Weights of a small transformer language model.
Size: 4 heads of 64, 14.2M parameters.
Architecture: RMSNorm before each block, no biases in attention or MLP.
Training: a variant of Muon for these matrices, 472M tokens, 10145 steps.
Each number is 500 + 25 x the weight over its row's rms, rounded and kept within 0 to 999. Layers, rows and columns count from 0. Numbers have three digits each. The size before them is the row's rms in percent of the matrix's.

# up: layer 14 MLP up, 896x224, rms 0.13, rows 833-892, columns 0-111
# down: layer 14 MLP down (transposed), 896x224, rms 0.0339, rows 833-892, columns 0-111
up833 097:525490504462518501485483482453453496540479478510480555502499491459494507552469493531476518506528525505514503504472475545506461532516479536506585505514504506516517534474488494493512458481502465535530457505425506485514544500582518520509458499530462504493486491454511514491492491521502484488509495507498511458464502470473525500474482526516
down833 098:491494489480513528479477475516519517458533541549513483534456493425509529454537516486496491506546485526534514508508519508465528534455493528515479468507463502489497498543512540497460508499482499514476464490485511528525539491494495511499486484458510498514493461494482537522502415516497501482496560511449490525482480476464507499518464478495
up834 095:473471518516480494489527501435461496465490441496536487477483507464518496487504479487468488459514514475492503488441517540468506547460506499512495538481534491471526496485522484488531462519519504505490477533476513510479504543517522514459473494493508513545488532526506498499483469517490491504495484507459500525457506457498501563531481500472
down834 093:520464497497498540445521520528487504485522524495502506486488512491521469501530496553503544483492511516454531541487489510495524503469460504494520506508522486525459515500547513517495461481543556546493518525463515508519499517489497500511498469488530536530550521504523530486490479528489510499487439471538473463502471554524509530488516527511
up835 101:479522493526469516525472482464479494509487534491478499504480534495473510491492536489479510545510507507536501531501494483507529466513532534500504442472508484535489513515513458478484463512509518511447546475510502445486510502477511530503519483546458515487535517502468512498499483485508499550493489510533488513555469522504511524477478526474
down835 103:506478476517538493488508504497471531500509493514528486538497493523483508518476519467514466495534543502510493496546490459463467484559475456482483449498498468491459479499504452477458492534521529490566467466503476548514517497475514545531466491507507484506462516475512495492515497525507502550491514497502452507499498509504492521503505532509
up836 097:494521465510514507515509505461490501516512488425558509485529513475517502522474455526506495469503514530478435492531487540491490507491515485554541483486464515519498516503550512499492507539505490476517468561501485494505468483537510499523516504486502486502489518523460530540512525463497484520483528490473474457523536477475476516521535506509
down836 108:503503504507532490483519464494443519510499531478461470460500541533489527490507525517513561528476487514492510558529487517530476490534502502451503542498483501482490488486449504480512493513488544504523541455474517483478511518480482503534420499509473515506479514472516541480488557446477514512505478512506458508514470539479538491523526518478
up837 093:466491507533502491509498502451479492488485515539522532519535491493532500485485492511501566506525523512479476486511485479475501508534489494517521470460527528542536522514502486489497480509519488465506476488480491524476517455484502492478479460494544546457501477493510477509498464426498510496466467502523431474502501498498510497474462532516
down837 099:504481487494512475479519506492501459470522501461494470504465491488514516541478506508491481534519456502529495467490529541520462505474542575483537483551479493498533494476501516522488520513498511482528548526518488481538485500501492500503509503467485527474447506480492498493496501560495491495508465453511507541518476489462506526523516517477
up838 107:497514488537522474480485518501526445514526472546466521495508534499508461542494514484478516500459507454475468538518528477503501503545522529480497489522490555452496505520511513517553521511498427517484525516538498521505527470506491514464519495474528537511530500522499471540539460478495528483475543474505473498549517518543523502512468537461
down838 102:549512510487467527493547520516527461465452515510524541512557505507504485485511493511488457478482506491551481531493504516510506512500521583510507528504446544480518513504510492526526484541523497474475517469492485490511470492488516493509467482479505499463492488523522512512508525512553491512509500492502527557517503454500539484483497458476
up839 103:455520506462530489573511516501484497471531518463499475492519477487513536495471501496466486505495491501489500501522491511498490522487480518517520459510436505572501499483522481496475448494482520481503515500497541472463486513466527509516565497481515539539470456477496491512477532478487486504518540510530479477483515477516517541500482481523
down839 098:499476507494548432516509473443490486498528504497528496511494511525536490473493501468465534479525512516533504497474482522503476501489482495481502457452465497487464483491514497538498490494489528470479474482461537485439447454512508509492482451499508457496477512526467510480503519476471523505527490449497498502499476497527519500529480482528
up840 098:529503493501515479521474522483559481474524461502537537508485497483475503446452516511486479485555470491521532482484444509491508495552525518512508515476538488483498522502476514544556510506492544457505458488522536560514523535471509530506508515506493484516521455526462441509499470544494527518497483498507494530493492494476473463494527491515
down840 106:498465530513510473518544481523479527493488496501512502482542510533492491503477504461516520474506494501445480541464494493540454499481491526519499461478485470455519506508477450461495537490555470508498464489475452517514462472491494497490501500501516552498492489512526523514520522488480453480503518543501528498501506543521570484525501512541
up841 101:460492515521493474508498496492428513496474471464506461544492498503479535542541534561482511495567493489497460505502518485512503529519496463518476479477523517524509523494484521455519453461439501504512512528466491530504504501483486477479489507499471513522517526527446475485517465472528508527451483512490536485486560472519514507500517439492
down841 106:488479504512513541462525543490483519533523488461523536479504499493480506517489549525496484487527462498526494492475496478501502468523470481502523483487529517486488526481507535563490456488467514531526514476489464472524549530536445488455522531469491501514534495496485514506517501510487471488479472495508518487530519512480503522515540512511
up842 099:489486471526492476528473491456454489529512525540493508492498490472538487513531532522478524482495482529515498542485496439484475479504475563493488493490493505533541535501506507467528508527485466487437488488471517473532486512464517480546455495570547517526478477544464459501501513527488523519506494454459504468487518536492505508483480492495
down842 095:502563502483494487493490515522517505511506520450522470498507506515514515501488461483528523485461541481548480473496474514478490513459528482508477509481493489478494501486520480483480520481496499516520489525507504492481529457548488492488523518485518484505512470471494507523510516492519472472503502509486500505540508481474510490520521503497
up843 101:516480512526523484489498514528457470465478487550509475514472470485507522572507509515530491489497486527511480526462518517490475522512450512480500489507445563513493471468493500466540503541517480522532476507499527486497478466421507514505513490458428489504489511477511502511551531516474516445499488496556530508466485512521486493470542485513
down843 102:505462501513540505520461495533461506478479498509456458478511474487470476528523537525490477483507484521510547521520524534476464515524519535512496486484500502495523513482463504498493491488485497536506490476436464473479495519502476506512508473509482525523479438489553486508544532539525443483530475481522486476487499487549484475491490484490
up844 099:483496507470496512443551492508518481474563498470479496513543485487533485484509503498491481463515468507515487507491495517471498483484483437474513499529518489511523542515449538487515505460487501488503495495475467515496478504502496507535516480477493551530520503483488477516507518502503512495511484502529482502477496465544490504535526520531
down844 100:490505494517499489510517521517488531486517495480496528520472508513529526529467510546517467482480485481534512452498495498521528497478472491533475509486526491494466510522494487523504484527492510438503490474438507501476535490495454494450500486486499503469468502492528469557486431545511480524474493488503538494494461508464460486499493500530
up845 099:482456464503530544503503510485523480497498498490490551480534514484526526512498480522566485489496539459491509454512526499493495503490494539485510532519497506506480504536508503470471511503498493495493492484499473500490509485541546525525487494522501506514472527554511493512521498538545544524500491512456465538465545494503487533497469506477
down845 101:474501531501499468520483508535474543519502486529496457482522505509497514500510494481499521535537559527511499489474511503526479463545551539499516505492526537479509503488476564480478491516506489524558533494511507514517503501458481495524495525506523516482516497505468512492461458488462482539524532496572506495489485500509511495503557465524
up846 097:493508477501481536448476486527516496510539504476523507502488485457440485509495527496492506570522475489480452521505523445466475467487510535495539552512504480502494504520504490504506474491517510532517546511533488495498522448555499453498470536471550503526493517559482433470504509480485485530487501543433524491533513506529535494507493496476
down846 095:505474508454484547493460496474511547498533478489469516538506490517466543480508511510510521540508537433468529481477504504477497487484480481517484457506473540516516549543511492427506495504494488453466501524507479480519486503515514513497499483492500541518512484554489493510472471520495483478467506514469516478468508530529534507507473530499
up847 095:495477493506519493478509548513507433529525517514531529550483503477491519511490513501498518462525510530525483504481466510559493512517492479496518518486486509515542527522496486493490505510519428512464509530516465444513500479484513504499517501493461484490543499460494454495504447512497540487521467488456476481431512522562504504543479482476
down847 099:488512509472499497516467498504480499480476460522523518463500500505504475533514478452498539517510498460515482523539464480514490506521491533520508509521523501547476478499506504522501502478485494550543508479493527509518514473522449500476469505507532499515508485518466471491509504479499481514504518547463488496505485500463470521504552521469
up848 105:491515489546497467462523517456515493510504506483499513532508481491504503471457525475510541436539535496487483528560505512552490485512503529519499466499528512491492486462499502504511479511469473540495481499547464516472532488510515497467472514455491471533507541524496530501486479511494556506543481493486472517547516491527454496463459512506
down848 114:535473499547494497488498507476493499476530509488497488427518497506522540480473476467456531498476502484463506518520521486519549499524489515491504507514505515489501533543484486511449498515539506529528507431543503539494514533495481496497462531475523505480489534496476527497504503488495505529553517476474490529542530512507544456490471452512
up849 102:473521516496473494508515465506489473477507443495491520523484491545501495503481476510548490491537523515482496491510489499493496477519512503477501520459533567492499526480514485510496484487485518444455496519519459529497491479502496522501506508535451493470529470504532482516500514449491518512507507536520527504494490476503468505494498475513
down849 109:486508478520517513532496488511522517514525470505476511507534493526476459538469501510509542525516523491495478522523527509511528499449459497518486495525485484470483503499522460481495495486435522508515531520525530462522508530495469524541517506516500501467498470499504457546485519511528523464478491503462449510484490525502534528540514514509
up850 099:440529474528499463475531475497540493500540558494499513504523497526504544533465489543510505486530499529473537495518509514506506454525474540505500498495508525511510477465504512543508467485486489473486497521499501467503503482463535487480530502533455508554493529501499531478459490488451501483580513518483483505532525522460489509494446476486
down850 098:510479482522510449479514504528517513512524477488517518487511503515471461458523481523535530540483506448478472488496458467530519458519499460527522475521505524477537513521504449471510509501503500469458523474501504514462529523487453487515559501457467513506512527485484506520475515471500479557490477515479499474520520514421494500488515506475
up851 098:499560539477489528526498462502516500493492512472498481459465517452515505503544490505531515487522466481455509483498492514534491514471544446503515529484524508481513483506497532516520507480472495509499527458458467528485499507470466490530523480544508494514511530495519488473475485442520527536537475484506462509502540521505509502497498525518
down851 089:485481456510503475450460507507479535526530524497470476479471476508488465488524481471465510495477500520505543481463477503464471470507504484510478445489445463521529525527442512504454492518540536475482452516528572500506525485523509559471502519500527523509466461478518500476486516487543506510522539465477497487494494488472505468490532478526
up852 101:527492472502516511483427457507505514498496513513492497531519508459545501468481470515497502434535460506517490508479482476510511486495528487532502500500532484485494538492496496482453458496481487481501491443549476521482468478509498528492505454533439512487491522516520467487502460477493491494561447459490517505459518464523468504489502523516
down852 096:492494468440518510489509501536542474509472513478493475506514529505486469501469474508515466468509488473489521514506508523506501473522506499541463511446500514530515480495483512523527479477530527522476537501496498506506479524507464483461475498495474501490511486488524507491522505535524484447501449517475539483488462489478508499462476482521
up853 109:519485519512514537525513475534491443534542520467494506503502560489579514468454493530466475489531523443488503508506529514499533492518514528531486480494488492497530470478491513495473500487480460474477456514506470501540495501485508504534489508482497476502526545448489512509557482578511547521477509547527492488517530523470488507506478509498
down853 106:501494484483468492519496537487526507486500497479535482504482507509527504488505507528485471500514459512498535464492459512512538506517515719487483521509507470537494513498528451498487500497519524498494479524530532497504468473506496498507494500518504529527505460495506516507514505540498503501511485480518550489511487552473506500530523512529
up854 084:517520547503547514496498517524536481547550491540464513477481493482509500488480523507509528536506515461512500530475509503523504523534513456501500518497503526499498513514518537444521480506534464534498541471479497486472514489493514506490524503524562516521470470500495472503531521557486531532506488489488529486505456536519451522515485523494
down854 078:481478534456496515486477555486478508529459504487505519530472493486454481529510483476430450495521544489470522502539516486466512490512533512509515495482512487536496477507493521518488478508507520516508518502491513487496486519482472478527475456506529531486532531517498505519463465489530500531511489481494476505540502460493557503494501456504
up855 105:483503461492476476485500498505495514477513473514484522504496533484489534452499461502504510517478455496526509530496499483491541509491562481467515561467536486497542470490478484509503488500497468504486520503487493506516510491508474488503498503508453509502468480475505478501508482502470556554515529492480467495487515542504479483532498536529
down855 115:506511534550459497464502512481521528493526527494484549529489450525477476511501490501515534492515474491498492486524516509512497497491510463501468508500513507508527504504512500496445507475527503487460468473485491452499457462506467501511548479550487485538494567497528525553464474462517571484518522454515520538520480519485506496488535506499
up856 110:506524472499487518476484482533474451498529536512455481514464517502491492533467496438517498525530487494527479512532519496473457505533524532531499511508505488494529443490493574509493439501533493519563458504504512495471515521523497480477482526512536455499471513489489462508528503448486514498463528488556523524443502548463501472497481480496
down856 110:534524501476533468493472484523503480477487463508501499482513482506499533521528475515488456482524468496519474488564493484499476566467503489501476496502428581483458480506503562492505460510497537509480476501487502518517496529485515478519478476531484454510459471452515487517550490483503500524493551550496525518516502537537510458517495512546
up857 100:472503496499495503514526500497494540517520519512515528488529526526555533503474439498519524508509506466476506502517490511483487444449502521452487467520493518544518533511478476497536498489504455464481522512516526505519476539512515523503499514466504529489528461503495503464539467520470524507499447468472500597488517483508493470451518519503
down857 100:467530500473459544463498572516495494443479485527514466476488477535484464504512519450529474482509515527492498538504544501516479523546484539512483537511446489499476512483514479529493496534479475517525514487476519460472456477496466470519543499471482497517505475499498553518469511524512488539487496511546548511485492485517529504552502480502
up858 099:465541480546512524500453505508481528508468527502508476480483509504521498525519491521467506503541538502503503474500491453518550453498499532531508539514480492480478483481533486480522534547480509460494478511515533573492503502489478486476508533497510488558495521506474470494500508504471486519462511485498494510468527498514514485527490540468
down858 109:528497514521543500504502488507550504499521480474507441546525506489487517524510507500470541478487526511463491519467499522564492546488484461474476518544514500472480479507469539518515487491437446445502505473508507511508482521539494502542492477518494510490540524512491489514471554474522463506480538482500480549540503553520533493489466494516
up859 102:478503534476478530502468505515525459541477520515519566513489462468475510512449497511510478492537500501500487440492472489476464520478497483508497493511480532543482520524489472482444466514513563515546525529469523495504512495494465524513530517485498500505506504477471567509491505519538546487470489469531524479497529502482423520505537503472
down859 101:460472556498516509501496537550506469502492524507533486474476489513520495486502482493443480485467520543498518509463519507516520504474536521483543514515488502515503501463515531485488479507477493472536524525492534544511473540472495494505475515480481497508482532491525510515443468526533500480451502489548480513468479457472504519480470511500
up860 103:451498519530531491593498470472474483465486524483487463499470517481496481507526469502474499454548523499497512444473525496478522476488531490505502495471499458511543464472519496478457493447493460514547497481514505518533495485523529493478505490479495484517519481498513483515491492513507533480524505524510516485494515440536487487475460501545
down860 108:461507494486470458482506502509523497499502508498487512533495463482525492517509501541452508516511519472493505481488505486479504514531482460467497495450529512473512507509503511452512482528449526492503474544471496511509481513499554509497477459504511495505528454550497540524482516511519496497503531547502474493512504443539515462504491512499
up861 107:483517513495494481481518525491524457493460546514544498490491478495533516498518514471506504477553551500531523462516509522482422492517448466506466510519505481517516505502498537493527464512499498492473489488472456495510536474479475505494491497526514508505500490515520475479518458523537492499504484611529504485500489560460526465494433452494
down861 107:481468478509509494505531527489533478524469548453512436519510533515486511468510472479511511501521533453486514515487536528529495499499524542519510549501504494479483496521462468465470486495496467553520483510525519487500498514496497484508534493513479474451501497494525514491487519443512500519478494511539478543465501536471478540505471480515
up862 104:527508508520545500503510489503488494479537500563519515433505481484506506502510475503437456510499519544547514526482504526478514505494494500547540493550524544523452514495494472519545518503504486508519534501520530479541540513458492475507496525474482490476494509495549480477501489462495533527490540475472488503470509498554518516507522498498
down862 109:495463544473471535484515490518496488494513495488508548532499477475461509470525459498530471530545519519462522482539485539511487465478480475485451512523537506506468514486531514489478502489476425516507477446484492487546483488513465495503500498492487544527506519504506498522515530458508533463512536516487504500535485505557489473520487477514
up863 097:478519481495459508486441515497476556496484499522533488472500508513511489470538495512512505516510497535503524447454507509489518550494526546537478510513494518550493498542482506527484520505468470485490546502549472557469519499543541532508493489500488445506477486458557497506513519519506503525453520498461469510494467489468481460496519509503
down863 094:482500513498509478472530491472464483525486496485556532535522463532464535483466526451450515498480519513479503504519471459518501442487481471508508513500510458460499521476494488515470470491481489485533507538490513466536477461451499501482536494491521532497481510546470502482511496506502489445533507529529535513461503511547499529491504523503
up864 103:512501493491540495473503470498475507523506493474450479511512526479508542497500519551509457508532452443480506467506499494525509552507476480500498443479481471523547519534508489457547461494484503492466457463491513483495526554453516484508472521514501466551513522512477469509503488490519460493486523489516512538479507464485485502488488506452
down864 106:526508516549484487475508521461523472521499515482493480448510490478468482501477478485444493499534516535529500508467469545479538461503499504525509496494496483519457498496510483512501507531436474523482511499515470466503554491493463481508548473447496529491524457542517499490478525489500480473508519506514526483492487570466470489490552462474
up865 107:496503536520491521447503501485455489484486483483426533470484492529488479488518516540485548507488462481483539463519485494473491493521530522526496517475504469514535528496485497504529568503514463471476492509496526482504551481489523489482484493509506500499525508518512476507504517512544529522507517507446527501516491542476465499464476539491
down865 114:492459456551496486477507497497504528508501507525465526550480512548497504505535500494501489485558452492482530459496473558474485518529477582503496510497459525487532476470539474498508526490568501494498467528487490525477537524493505477533509466501500489464473462492504549514514511465507518527495479523511486482471494477528501533485469519481
up866 096:545481501528541504518490489507482508489530489489496485501496473487510520466456499482479524517506493505499486494477490471486501535505480548496480499521497482524506552514446491533518485519518477510489499501527498550529523475518535527515479478469514505509518509426478479504488496493503525444484496550543518481488535503525523508481509470478
down866 095:481478509509526501485483467502506466479532455521442517500499471517508471466493539510498532559536514465499470516500502537499508510494532516495536499538471513515510535492506484519516486493522501514490488447498485509437528486519476504462524505472507470464501499506471472511517526550482513507523475528466503495515526552485548466491508488484
up867 097:424516522494492524499553503506470544496463489516450542481517487486487483489506470475523517492532476492492468515498477503476493485487461483509498528510493523498505490460508517464478499510501475502465497483488575518473513484484515493503491456493476492449501479534470487520470511491502488481533518539468494528521497484487505503514476495499
down867 087:514522521464443467497481490507519457494462521480514485515492526516530537492485505433470502505532505481516499467538501510513508473516492488520498500506489527499519520491521471470573509470453559465517445544499473476483492484542482496532523529527505529482494525517514534498509436509563494478501454514522488482489508518457480472501503508468
up868 096:475544533509513471500519460479538482497487518515519510483486527510553487503454540513489495492521560469522484494459491526511471502515523459536527514529500448496508522500533513512473456462508440491522510487451477525484499525494499499466541516511543526547513474492498490465490492532513496517502500460561514535483488515493500536490508509494
down868 098:510503461505496504502518537477514481511492510492504489555484511476497520499476511486521489489500510513536527511518468480516454511444496530499494479465490496484514470498497486470555504530477519489522519471507503506479470480504496518459506460481497509494557492464491498482467539515470514485537462546491450491479511481523515459497496521509
up869 097:489535506482509496516557483505494494502508502466544476523500533487514494502524469474534520476495537554534495491491486525516472482502450480544510493520508482506499465493522474527481492504531520499492524528457479499522489462453496519511535521494542456502508524488513495505470490446515537508549472481476502494510506514527510493559520540513
down869 097:516518571491529521511480468491550448521541498501484522544459495540529441530472500447506487497471514509509484521494504535485526486536513490499538483500537464540513469461502500493530499467421527520512499518523497476494499546492493502532502504478495532464491479496509475500506493454502506504507515524526499479485570526491510502510488492489
up870 101:493504512528522493499504473472514484520467468483507469531550474511529560464502545492521444467468502489459514490555517490524533481502524523459497566520524577502474513481479535503514498535491469503505483534527457506528514480519472547479534524511521538474512517467504465488527469503515496462484520480468471502476482474453487497499502504504
down870 101:466541484547539550450540488534511520494481486471495530503479507520525507496516483529483530531494483464454518477489453473510505501486530482495536480491497484517493478497477495507511515527475496478512513457523485475500442507524455469477471535487538472454482468499459508487523482447499463465497466534525515518506535491468503491489534530496
up871 104:451493459452543494488528505511527429501506473512522516488452482519504567492498532528543496496508456496512505507511493519481473532505479500523487452475491492507504532520556519509504484471510477495551484528485537456487500485494496488497546496473508482508509498512517490473513557545481458553466502521521530519478531552504494532544516519476
down871 097:452512483502492477506497478497513510542489489510535555520507498490530502465501511527473522511503486523506492495496502478480522498448488508473506520526476515451519535503492518493507506508523515511517508449474520470490498496549490526434475508479496498515512495509543505507475536460495469514523481505487511498465529503518516522461487525471
up872 092:536553522505449507441538488493454488444493518483489490489493490527521476488515499476502509519488503464504465471498527503522454504530502494508500498505488503488534506472495472513543471442479520466508489510547510456513484486518543556474512481504506495507493457451495498490483519499474517467576519564467536475485495481501496484514512482502
down872 094:527507479511523471550531521536479515550501491480532508551561522493493465494461464539507521501511481486503497479509472505497506482507524475504528519494538511487505510496504507501510537479492496510514556476515480530525518495483534499536518542526495549487472474488494478481528506486492507446463524501557486476481525482495487499500472473507
up873 098:519532479525540498508516495483498475500459489488488504496517487488459444512508510499451542506470469533497498482544516551531510444500491499478462474475527501499547490483488503490514535541524469543523509495439518474455532503453467540479486531513504479586453505463512493532481491509500544475540549492489497490501488489519479517522535542506
down873 098:491475525510487472496546476517512497494473470505525478497494471466472489478488507490533521504500471502503535544430454532524488525535548502528498486505491503474531496492531523470480513521486545519524492520569509481446504508492549497479528476539481517496448500557484457531509511522481506487489485542474500501475494483506497529470487513540
up874 102:512504553476499489467499481501514534508500498488530524540505525445502525495517488522543533480479475492496479517500515469504501460509534479496539479522570562490490481508460499520545459476525525466497494450543497463548539466532499484502513504465455485458480485497444496539514515509499497496488513546508464500511510502499471533458518460493
down874 106:519510520507558495479492486460508482466467477495506506499535429508527503497509514522470524512507506519552480521490506469526453532538486457522503507548491506483492496486469542447496471514465478491490451505450491478489483504465481522455515494519522469518480534486512468493520550535483482558428504483538434519528466491491492466503472493512
up875 099:493536498527515535507482540466501504477443511523505491506473524496500495503476486511484511476523501469463479488540561503508520470475533496465496472534530498491522487534548547520477490498512507508496519494478494579514482461533541509457472492508507472511463484500490516510452543529517449500506504478496484538516480494510518496524441511434
down875 096:487521528506488491479517503529499523507509491484478506510456517513489541532503526466482476530559499539502485494502516490510504516507537548539491477479532488514493495510454473472546477521477511521505513471487499451538553486519481485495517479519481500506477530526476498476515518501471493503516492492520493502532536514514503542460539462482
up876 101:485502494516504480457507496491504501500552455495488505516538484478534517543495498468499508496530530515488487521514485460518529534518468502527514473481493542475546525492515489509496491511515524489519513525488479484478483476557483510505532521569515525468449502514527487534551514519441486509487526493545465516503518526501528487476545483493
down876 101:524545494520492498498536488452478469529528519521516489535465468517555503523483475513524524500485477484517481488497484501491467482517499480486505505486535493489467480480568520529512534497501494503531509524473519447516550489490507510505543469505466459528537491482512512484516440494537476485495478527494497480498493467506476496509479516517
up877 107:499470521526469452504501474471525512525502513466485515469522434464489541547488503468492549547502507508513476476477472501492474535500457467506500519467517512536493530511504512477499453503487503490495494523513504462458520481499522475511503500501501539504475524499528496529507504491552490493522482498498494500490507571494434514505521464523
down877 110:498506501476491495489460534518489480510454476526498496502467529532481485486512485507488473507521449521503468515481494491510509490464516450453541458502481490514509516470502494529458534497500521493482509519486518507477444517508487538453504474490477482451521529498491498484540526509494501483490506470488515480483550460513524546543479528497
up878 106:501461474505534524471491570520510488479525546517527506491528467423502525514446537465495514502529558494516506520515531534474527514517488489545514473484484508514515493511529545494479483494491538472468450522476485498508506493527496521522559546542491475516464486428517525437499480501518468504497487511515498462495480516546520515463537508479
down878 111:488524530501493481528451512521521556471487502497513504496527496542551464485485490516510485515436496502493531503517484475508517538491523580503535496523520514477500495492521536443551467459434505518475457515524504504498455495546484518532509504521502498486491492487508504473482502487492502503534492588530463526497481503543480479526477510520
up879 097:496513536509532482504479513507523463445488494500478500472473473490485500505559484441486458527524495468551482480470493504513497508501482438505521519510482519540486478473478521475494482473477478511537475531511507515529502509450516477486544488484518526511532521497497459503481480482479475523494516467534501501567519544518513510495498486533
down879 092:510454466502516479431509529474544500552556483487522503516524470518499453481452518529479576506513469502482494538507478489495508515494492477525478498490505543496517458475510492497509508540540481474453483485512481473515504470491545551514488469456496499466467500564521508504499455477509464475567533494489510525474516477514505503530480540460
up880 097:501488485480531489523466444437528526533500477493470502508477509516515461513494540470510498524477517464501503482451512472447515530547522503499506507516486452512481560520519494506508487490533446478519492528532480474487543483513479481477514501483469496490454533487539490504528513500490471532518510451481485499479506494495507509494482516492
down880 102:523526521476505491513499519501543503465505506499546501484503487521480502530527532492493512472493536484532482448481490478515468483488488460504530506522519481472476484541502466531506465490479509461490514500461497505527522487500550520532546466491503493496519459505493522523485496532492490497477536453524480478510464534498499503523517531482
up881 094:464524513554471499500539561544491515490557544524514499496476464513476487461504468534549506514496491496501506469543493485513493482513515486481493512513499493506507511503490521492481477480478530497526500540527500511522494529475510510505502520535521547494490476501523473499488476466509494492551540481533482490487535542503530508515516501546
down881 089:499524485489502489524488485490483522508477467500478517470494488444501511491490484521534535510441539491502537537488531492525493447478547498541546522502494557536510468524514474485534539530531483479511500494497477482501505490499500464497515486475526509539475553488486472533494505552540513480485480474507507507536477458474464487494510484484
up882 107:507495513501518513528485508514473521490504452461479462432499492510481481498489463529495477500508529494555510505503515522475482448519464522506501514531479503534519524483472490515481506463515519534503472478508534480473524499503495497491484498495483467507496524475524504522514510539492499506520438492515509532542461519471517490549523528485
down882 106:484464535461489453462475500479445508489491551485502517469498506478541517464498508487560469511499530505482535492489495535529483512518497561492505492444474498487494522485512525538475514533541486512491480514556471496487499492496476522537513499467511522496483481510468528527478495518471493535471544504467456502479505436485508495508480481520
up883 098:491481516530520538477514563508528495498514525526506511545512487476464506492461519523475510511545473521483536525471472456470525503486537508512445501488469484524511525434521483507496501505487546479517465494458496514460498459491508506487471505508454486465531498489483492493509527469518502510517499505531453514522521531497465511507554519506
down883 101:525515495504568514499467453457462555512515471505477491526496509495514498471488500504503538492474482449534501489499505528486424475488504486501487497516502532505478464539497482487526483489513431511481519496491524506550505537496501489478524497515493470507501550472500493476522508522485545467482466470500504498494535507534522501541449467500
up884 098:486517489537519470494526500488516539491486453519478486491527518476478561480463488502482530516546503465528467468475465508490486505525504491521492513524469481491504506500477464534511490503481450464476507505484500530509502480483503491507471524494525570483487511484505481484487521523469495490518494490505454475520507540459477534499529492500
down884 095:517547517462536478489458519488471534461491486490529504473479509539511512536503504529519507478519528531455528511481523501468536551516507518507440471488492490504485491471506547498525521486528478501523487461516485472505470495502487505506529510517448495533482535504483458489489455520500502509520507507482489468536470505515524489483519496490
up885 105:485461484470491489488540509526504525461497482500465490474512464503524535492464481501514530468483475482486480480466525524445444513488507471519494460491502508527513471484494494515497440484481488521460545469510496462480532478525482491506487509510456484509464512498477500476488469568498529513548527483535551561513521511536491507499453516486
down885 100:503482523506466497502510468548519486528498503519487517520507526512525506505467479497480478474490532469490447514472460481544466522464548555486530483533507460472538539531483551473476482521469472540447477480525481487511484507502483521548488499497503482485483471502494515545491585527537535509476505473489473521509511511531481422515490486543
up886 094:480481539496463540490533540499569529498502498470472508513522529492482492454504481561515478502481551483524486475513514469466481485457508517515500494496503544507484448442491473503506491483501497502521478508535488492501509501507491503461497535566514526472499476513457452470537506493493522502527490493501534550525484497500480468452490518495
down886 101:515474524526477494518464512532512472481497506528507537520488478514516503502519533403485505518504495509520502503495456536503496495484483419539518487487508531503480547525508490497506486529517471502512491461464495504490489518455492480534497493494492503544516517535522520504501515506483477545523519427498492515475504493477548523558499494462
up887 097:513531460505531468484514509509518539501500472490481468538512502521481537534485468499503511474496511514487523534521480503493494458487501458513520506474490481522502520507524477486491498521490490508512501474564497514522511501549488513458499548486479492519532545482469500518482512488525520535485454476482464510517514528467489475498496484481
down887 093:513475517531453501511507475513546483515523546505500507500504463500504519513481483562485518493480458495548481515577507508517490505511475473471500490508480491550451521464514458493462518519483501541490538533453538500524485503506529492521495512511482508503517475464508480512483513476458518498512549517482478484490523472514520504498454499481
up888 097:504496486511445494493517486503499480535518502503477492547493481530501469480475516527483492471542491530495515513505505487461481497517520518512526497485510470548497532471482473511475448513488447499533500496473488541464518508482557521450539457488520459484517515542452489543489486472481480503531512486498477470522520505462488479445511492527
down888 101:473474517537541531447473549534490501479495546514524462477485494496465439500494462490461464530442476505520526514511475533506538485484506480454503511468485515446502497494505494530541517484497507447479552513516458466505475483539489523522479509479504498498543486444511506477445535548500497500518449539520503522517466491504563473503529505498
up889 096:484501512526536460515507489512496518465535465511560510499523500498472493491529481513479543526476444503492505493498513461506519525475495467515490538500505563503491471512479518561519522470502489522501466520513507460480508513515542477476471508519488549500545520514482520489511513551518496546468493484547496493521475510535498485527553493514
down889 096:490479529503496554525563511464508487503526532506507522496487529525483466500486516529485479482540542529490517484509497545513530502463489587467506504452518480482520476509459537420481473507497485490507490543509487456482507457485468503458530453488464466557458496513511512485521507523491510497481481495436496521480486469498485529498495473475
up890 104:460505482478503470509523508482506458506497478530546527452497484534476480478523502493473475513510513481492534515509499467498514507451499487483482481499519472509535520468497450475530528495515533491477493496517476525546504491524528495500533500487482495523488500479491491478508484528503540517502502499499508522497513504529549462482483489542
down890 114:474493522504496540509497487514500502528500511448469528512501517524531462510490520516490471486475490473508468521490513515486505474541541545552487499521490505526527553533471519511506510458502473535474468511469520499500542486500519488544496490464507519529487511516525485497507499527495547493519524554529467479545473479502591539510500481489
up891 102:487476529468504482481480488455490515522477500494503531516517465494536512444535569474514497481503488473478546498504482501496503472524481509491523506455485509553522507470503522480535493524552504527461504497477516513534509468483508466487508491500510495498515510478532487475518470457466494466540505453437521517501513529491502507486541518494
down891 105:476488496465473480521526509485527487533491500484525515516506487486506480492471471505470455480496496511447520473477489491517551458519511537532530527481476535490501532485477519486505531539514464482491504521489472470485475505493488500533546477534494494479511458510471512472538524565556534487489514504492514485504482472556509481509489516518
up892 103:502491510498470508505529503477496464502547507485477500507531518463535544459471530525492452481498463490494532507551489531540497502518482499483512510526488535497488526506534485469498500477494518458490539522548476513493534509511476534490490494430516530512513512496476501489480472541563529502510578490485509494490491443484511503475464476515
down892 099:501498551535508517477494472521462545528516519457519493523513465502500495538508492514464454477473531467526518510473508442478492522476545521507531507474514478511543519490504485537524473505491510501501503452479495520554477477484544496492472490534495512527511503528479484482539547514441487504486534505505489503471533532472449505519474508483